python train.py --init_std_qkv=0.052 --lr_head=0.00805 --batch_tokens=[8192, 16384, 32768, 65536] --z_loss=0.0001
Each number is 128 + 24 x the weight over its row's rms, rounded and kept within 0 to 255. Layers, rows and columns count from 0. Numbers have three digits each. The size before them is the row's rms in percent of the matrix's.

# up: layer 4 MLP up, 256x96, rms 0.0797, rows 195-216, columns 0-95
# down: layer 4 MLP down (transposed), 256x96, rms 0.069, rows 195-215, columns 0-95
# gate: layer 4 MLP gate, 256x96, rms 0.0786, rows 196-216, columns 0-95
up195 109:129122133141119165138121113146131147150102127126143114078095127139113110116121081140139195085087139125139144112150145149109122119111146121165112126129118142126096154096118131165137114193114129133113143107170130104119143101114082191117102140142083100159115124154100165124119103164166134120
down195 090:132140118121107111093126108110128099061145111117111132137149140122131125146131133187126100091160106121117111114126153168117148105102144133129143124122180116130140167046158131105096137172125138096102105113163152128120106143146156147190130138106113084153138128124133082140135135114115137129
gate196 111:072131120157144106171164149129123134089121126146133156153125115110135183097172130154128174139152137151166125136105106118094092150133096151117131161130122091132142160146126082145143150137168128152122131167165155143163165093089105136095117108105129131150138158128141171106125140136128122139
up196 104:109124140148105097148155104101159102078122149099136148132121143108163119121092063117130195117125140138167112164129148117105142097170111119147108131121107118120151150134106100112156151112141100098153126162136108147144116121133128086105131093124142151111109165120149178101133104079146152126
down196 098:098116110125101118160133151130167110084137187122151152116139140133110146141079087144109121116113093121123139095126179088170134065136134136156121128104154141130160155165082128115088147131121151112170137142122130131157133120106132157150105143107125119149145132099102168127142153090117123095
gate197 097:116102109131140124102136106160079152120087117144092132136138145111155149132125159130115074111187151144109153105128105109069141122158130164134159150125154132143115146164134132136064109109118112171124129169114114083122102095125097134094121135131172135098103129170156143116141124134139124114
up197 108:122119117148126118126124113152163122140102113156145127187107097159116128131116130127120118146128088142099145098173142128125113141123129122147143140094118129126143114130109105144183151167162154127105163109168127176126093139128080078116152114119109115074162141091179133144108072119148153132
down197 107:128096121140141153175107079132151129064118110146124130175135149122130105150115156119106112125142185129101115164102108151116174131134139115118109154123160114134128126148115124102112131120160160161071129190098071126163147107132103132166150139096133116125117127122158147109148123113147108123
gate198 114:158134146153121167162125164142092180129146116162129139108096092102158139162110137094172154133180118152125152141104156144133053130143150129133135134100116124122131138117106146108155136117138131112130116134138119102085099081100121116092114100114144148142125093132111167120112115155137075111
up198 108:107141102102123113134180115118143102075119116123132135156167128158104126111201139151118101133124132160132114086144115128119133152127108098124136147152099128102125104132149104134107128187108110089126148110119101123097168141158101125088150153128082119121181150135155108107127147089154146101
down198 113:122173141104095158119095175143155098121097110143084134174151093126113119115147121090143157113127125145140129126148123142169143159108155139130154147112134152115125095134148197113134135152166141128183098142091094140141121191110120121118153156116124119105113105124106134116080141133126123102
gate199 098:139142126115180094136100119123102143114142107152161114114109118113164172096114107159168202116182122172136113117114122132119078185135167092107141116126097123145119122186171115097148115137140120113135181130134131109110148095120137104124152121137123101136140115118141145140121132129136127143
up199 099:113119172129088148102149123118115138132091120136119153150120121145126133167153115079111125148067109142150152106103157135126128105112107167162079135113149110098122156110133131146080136134108141150103095091121127135105088103069149164125117152160138156144134102130099109143102145135082116158
down199 076:132112160121161138114127114110134095111104113119122142179115105137130039134141125139123118127133139170086130139100125108142157138120167116114118099126181141150086106187125185161084139138120138135133126148155124140139099125112118107112178148145103106146125111142128141144179133118118151151
gate200 109:077150143123173120167123140152079165093141129129125118106100159110171157121121140110140162130132159162171167097138129093114090167151115136131149137128079107125133140170106100141143161157114132170113144132152128101103123091098138109111149123141167101126126145123116167134132141108160107138
up200 111:119151126142144120143109083185104134132169111118120118099080173139145123117122172129114112161138179105155115115141158172098116126148104089134150115155114153137126135114151101124115137143116110161149131130125103104125111114098131089159128162095127145145112151150145164126197086095151115132
down200 093:135148131143117119171133144134140092104131127127114127162138154134128187137097138147111164109141119119121139094136122172177108114142103122121110129122119135139122123081105109154089138129114139132111149082211146093103148114122124200095106121142076101132136140136138140131102114135126110177
gate201 108:157138139135162089183140125124094128122128079137142164079118122129133151109061099170121146128106142133159131135118141132121136136105115110137105126103110123072129151157136108084123143149095161131113167112132135122138103117128141148140108118106179136109124116107155185131183136172113120111
up201 109:121109143118165117145105124110133118087110124114158102138110094132140112134113135089139086146151177107174138103140120159119111104107179136169124151132074132154118123126124130126124122145122147095160087153115125161094124116064099103116173143155103136186136134143095102168138140134134125129
down201 089:127144141124119113124087147130144126123135132124123104118121141154134059136074093136122104144180166106105163166113048128170113125135190109117143130124113134115126119102096135172128124137104121132152137166113116164179149157107116126129092147105105149134129131134127138115123129169099145135
gate202 100:150119103144140129113137168129066123131101150170128142148155153082180142084122161115130180136095103136140132102129143099139117165145132119073156120124159083123090103113170111114108123156121134143149159110130128129129117106103169134083131125179112092128154153148121108118126127121128128112
up202 103:100124189134140132132141093121139128112079121108139106104129118159112126158125143081118089149169161166116154126121158138100146099158106156163087119135093156133171146155078129136136170136144131102086096147136122155120123125159116121166115152100126140093102084118130145120152112127149128150
down202 106:134128137163109118129126101137134160105131094097121139142144096094112100161118118070109182165123141147107152096091146139122170147157115170118117102095166113150138119155089145145139156124123105112065168132163102131127169095105110133131149121146160169114119111105157135115119129109143126114
gate203 098:140085141103124185131109129138123105161143110166157103146092135111110106130138098133135086136107127103152128107142116138121092155152139114103139153093098125120116089134132114149102122137117116147069136146158098038109134092135133127141105103125131095085141106144163162108153116120144108131
up203 095:112162124127138124156147140149129173119114149094128097153101095143146134123140157094129115078136121116133140122078123114071133116123152128108130085158164095118129173108141130106111130153123166168139105094132172152138138116125111078093098163127123140139153132124087124126065152157123137115
down203 111:113101149115133118147108125135111152178109148103094103156101143135103136079108135183134105078109146114139124129114139131127101141110123166098154110121116149083120125163154106133133125099154109136141111132098122129111106141154102091082107101153168103145113117109177166103127137148114193144
gate204 111:088113134108149112180172127155113135137147103122089153121106119101140168139140152115114175131113134122165174126082114107083086147160125128141155123079082107134117095130157114124114117133129154178093087132141121091138133100087136140118147107113104113160131116131131170100127118117116118129
up204 119:114132110113130077138155084116131169154175079126102105128084162127152161124102194145133147107116121114105133129129105131111111133141141149142184113115111114167120120124148179138163102089146162120134103098097124136151133147119156141134143105152103124162117137129087131125096136103101114155
down204 111:100132130153118101159115164114148132153113148123103133120128139127137121135146163164114143097139107090115126118146080057126126109171110138111161156128104134126134140097093138112086131100130111161107115159141148101050140095158134071128142144126108094102132110150096154120117124095144112133
gate205 089:133161105112118152138128166101121147145090097162146135163112151122109116112138075113119125079149101133178102098117098127133112140070122121158107128103129163110133140122118118102109124172132140096114146171101119143124133124088099079106095133098154153155143124158154117124150120185110120117
up205 088:088093127097126124108109164174138101129126147099125107110144116120131121116122147091167160110175155110174148140112151138118140115138118138158187135157142100103153134111137132100169129134127119129104116154137173124100150123109136126133131131138147092114118110123062192167086152106124104115
down205 084:139105152096102133143116132162153161120132127129136139181124125115106161102107117146126132166163115151114161142139138102166094165146130105110099120141161125157143163139123114143104101174087158159158147097114152122178147126125141088100149121108126171148120128125138098137120124175134081179
gate206 092:130124116147133108137142159136108127156147126148129158064150124135132116143163075154123181140122119119135154113138133088128117137131113119126097133142085121163118108132118094162134166115136181133100126094122135068145104121148142162079148075122090162106118078117123126115109131159153117134
up206 085:130151106125159135146117132121125111139124133166109147094139120141103124130112123147120093112068111155151160063139046107167129142111121126168160126104100122201148127167147142152120129149129136129132126134117159129129084145159144125138153124109153145126129115140132170123071123131124118159
down206 094:129137144129114124130153114137111146147134116131192114119133093156107128141174157122170153121113135149180129097140144098143146105137127130142134156135128121177100108131130147141126158108117147102170097131173104142091159130153156128084154089160155053137098160143141152106140140101124140147
gate207 101:139142122154185119166143121140123125112113121147126153124134129130140202113121140149125187124160112133149140108137179092090098160136114111098153150127114135128146124134134156110103168118077145134069100143161128130124110107152103129082091155133092131127125128097120147114099162135115117162
up207 100:162130065141160122128137159131158103137122121122147156123119112115118159146143130141115128086136062107130132158156140092120130132162069106124142129091115130134168129095100094146089122117129117092082165091122104152107105132128123133127106138127098157118126143096133118163139119119110192159
down207 080:128134095116115148163111109138107119089136127110125128118116109155114180116098112096121122127143144147131135126124196204077111121134096127129143145144128120131112131067142125116135107143128156129145153095121155135170155111125136084179168131129114124121132115106128169132105115170131088084
gate208 103:127117132133133146145132144138107121083123117158156108118129093105114156159130095138120128101138114179145125096133132110084113127144102134183116125098168090083152145122114121109097148142083122140109128111123140101157146113086146111093133201134152142152115156113146182122152103107087125109
up208 105:095150125081132174118137144167159102087123125132141116133100128151135123105117139158149142105105127148118103106152114114158140097101102124116150115140179130092151129125147126104165155144124119146108100060109139171167127145085119121110121134170098129188118102116154098113154115112124116165
down208 104:129140160136131112130156125140136084094126143124163091202111127111144106123116127074117151109156149149111163115114130086138142154114173124138179129144192144132087174146131114140115115110132117143147126095137126153118167172124127095123149142134118127131100111125144110103104110166145091154
gate209 094:121155143113094075132154147126096147156127098154137157126117134088111184139126161118117087150168120122159156124107133115078065139134141132127126105115115085132121111136127130127126129124129185135114149160149111130125107083108121125107131164127162123115134155177138177105107139122097115085
up209 106:148107159094100118137104108149141179162140116108118140134111179131116136170128139150130162116083126142149133122100128127107121134105153106129135133127145112139080105145111156106131123097150101139114100115150125167174119124087141141110170092107178150162128160126146194136165158163129132133
down209 109:119134122119060111176118109143125155133126116140134102110126112138124129117130113150137102115158098098092129070138161143114137148132136149098126114148138116109116159097076133107189081114107138116168122114150103150171147117132133184138135133156146078142095126109154121108102079129119121111
gate210 101:143103138110138144120143102106109136160130138154112119159134127109158148141158176082133111137185141142162155110123162128094138158157155109143162105074132094127107112129122163116089138145097110137128153157124155137111096086107156161105132162095134092097135075121130133127129076125129118127
up210 092:129098133128145180084131165093126113110107130129161125165144094115136126127123134117154083136135104143077084087098131114187147144154162132135115111130126105152162122126118135173105141168128143111131128129121118150135119125107117108133129135113147077094108141108143069125149145149071158155
down210 087:132092111113134106115166144133113147135139107146148133138131110132115170129117150109121138117140137115108144114147111099115150131127128146141105116127069091136125106088123148147139118157138138102073118197107109110208113133154102080144136120161142144133126122113101097143169134095129060114
gate211 094:159133142117140075143179132103125123105138100130135140110142122147128185187114118118123131133126151145109134155064146112144103094105105136151143121115109075066123093122163131100090154118128142130107139166087130159124103106115141136129087137129151132163136166158140136161128148132141135114
up211 099:121128152116136099120156109147139129062143123134139129157158134135121148091121079135144156112090136161133119113066109114150133087124127115120128106110121109068130114090149117085075118082118092163144158111111122123136140136173175151135112153115138131133155172136141114154106135138135118100
down211 087:116116095125159121114135104100163112165126118130158128176138102137117136133154124139111128136144124169170116131129054135110143138114064143114125124132070126084110087131069120107149122116105138133132106145131165129116142130134118126129110131128105133135132134106149099144204128092138175112
gate212 096:098128141166150142103123135162094131153116154132138169176140094136111163135143169129120096108118118157109176130097157124145109130142129159132083143126111143129131123164158142101113136137122104163149119135157115149150159113069140163123123112095109175105103106115153066124154082116129123120
up212 090:169124170111136116151138125112154140143156106131156147105131179100151120144161118099134110162160130144134116114140094138120117157107157104113214108093155116125134147162126095179083111096087146145121137155125136104150080121135134127147131129169130109123164126135130145122090150154143138137
down212 113:131107114151123156132152104102131121118127137171115133166110098147123105106110121053148160146161113120129100148124154116092148107100134135147154141120122090133123134124130140160145135146158110129147145154060148114143113149159105129142104102104118210120125116120136118120099133097149119061
gate213 101:123106166150140123111154161128105145127144115187123164151112092171150153131139160107145188153162136154110120147156135139122093119118140138130094096075109114144138128171140094127157129139132166123095152149143107127146119110103120174128181081131139145153130140122131096105153121141104107104
up213 102:079120110108109165136113120153140129147089127129112130124093152088161101118143070130134096102102098135132129107098147122131116155110170144124150167158163112077125128108135153159063127164075107140130124115112137088093136115130119126142092169129126131103139083131111138141099114130148126148
down213 087:138107112138105147140149109120128103163115128146162104128108100114166061124117123144117143127127109189123104166140129111110104166138166138150128138145128141125128133152180156121044123134096114102100137157145111165087136133167104090132149113133159129142140152163111164109120102127126129135
gate214 105:139111108140105099127126126141123211119164101146150150088110161119128137143106104098147128127107132120133152071069151155089125161127154089181103121113131154145137084130128120113152172108107145129129084109127112114118093115128106113091140174109139108131128133124156141124117130138126091114
up214 103:104128115119150090108121149172114148145116152111143156082103108130084112119120058153132147145092132113106143114138188125141138122140143111153177099133107107164125107141130138142089192141135128127102119146134120146090116135146096132080111120155145133097085162145148116128146147125158120153
down214 097:143102171126054162085138129110112094128157122115109166094137091107116081126130156118127106129128159142100158131130110125105100158106165123136105130134184085133138152089088102113147104152150148084124101136130136126141145111119115100142111147122105120110125141109131118109156131140129061129
gate215 088:141102134130133123147138106141152103152113131167176141150133129124121144126142151127138089119134157124131117098088055151094121181105112167125132161095101154121112129157162141180133129141117137125122109127141123111158093122147130160101136141110072059113124112153154171125128157150115139115
up215 092:092129145106171096117093159105110143075120101134122105107158129167119124109136122114127115155079129139103106123108122146149126090099161161092138139136127125152141097171117155118097108163113140146097129185162122124163138135138175098094098137147147135184148132106094131143120130107146115128
down215 119:111111094159153144121145118142161130118166095146143162120113122102160127152123154101119143173135124107134147128128099147145119070166161097134151154134130143127134141107137109122122149147096103134126129145079137125162105117139153122115143123095146225083151156115131132150175140108159114110
gate216 089:151153114134137173133155157128123117161048148130162129131103132119162170092140194127148091147165134122098124150129194111099126130120118105129146111137111107123169106149133143122133158138118187115132112117148130106138098104110120117137158131093109084092125115127132152112137106110126113120
up216 096:114106115150129094156118098160114157100167089128149127103113115109138120163127139128126111119110097131130154096145180154128118085115109125132139186138100145160108160153137098122114130161130080120183135160139114122099107131112139096112130150121114160152164140110156105138069084149116162122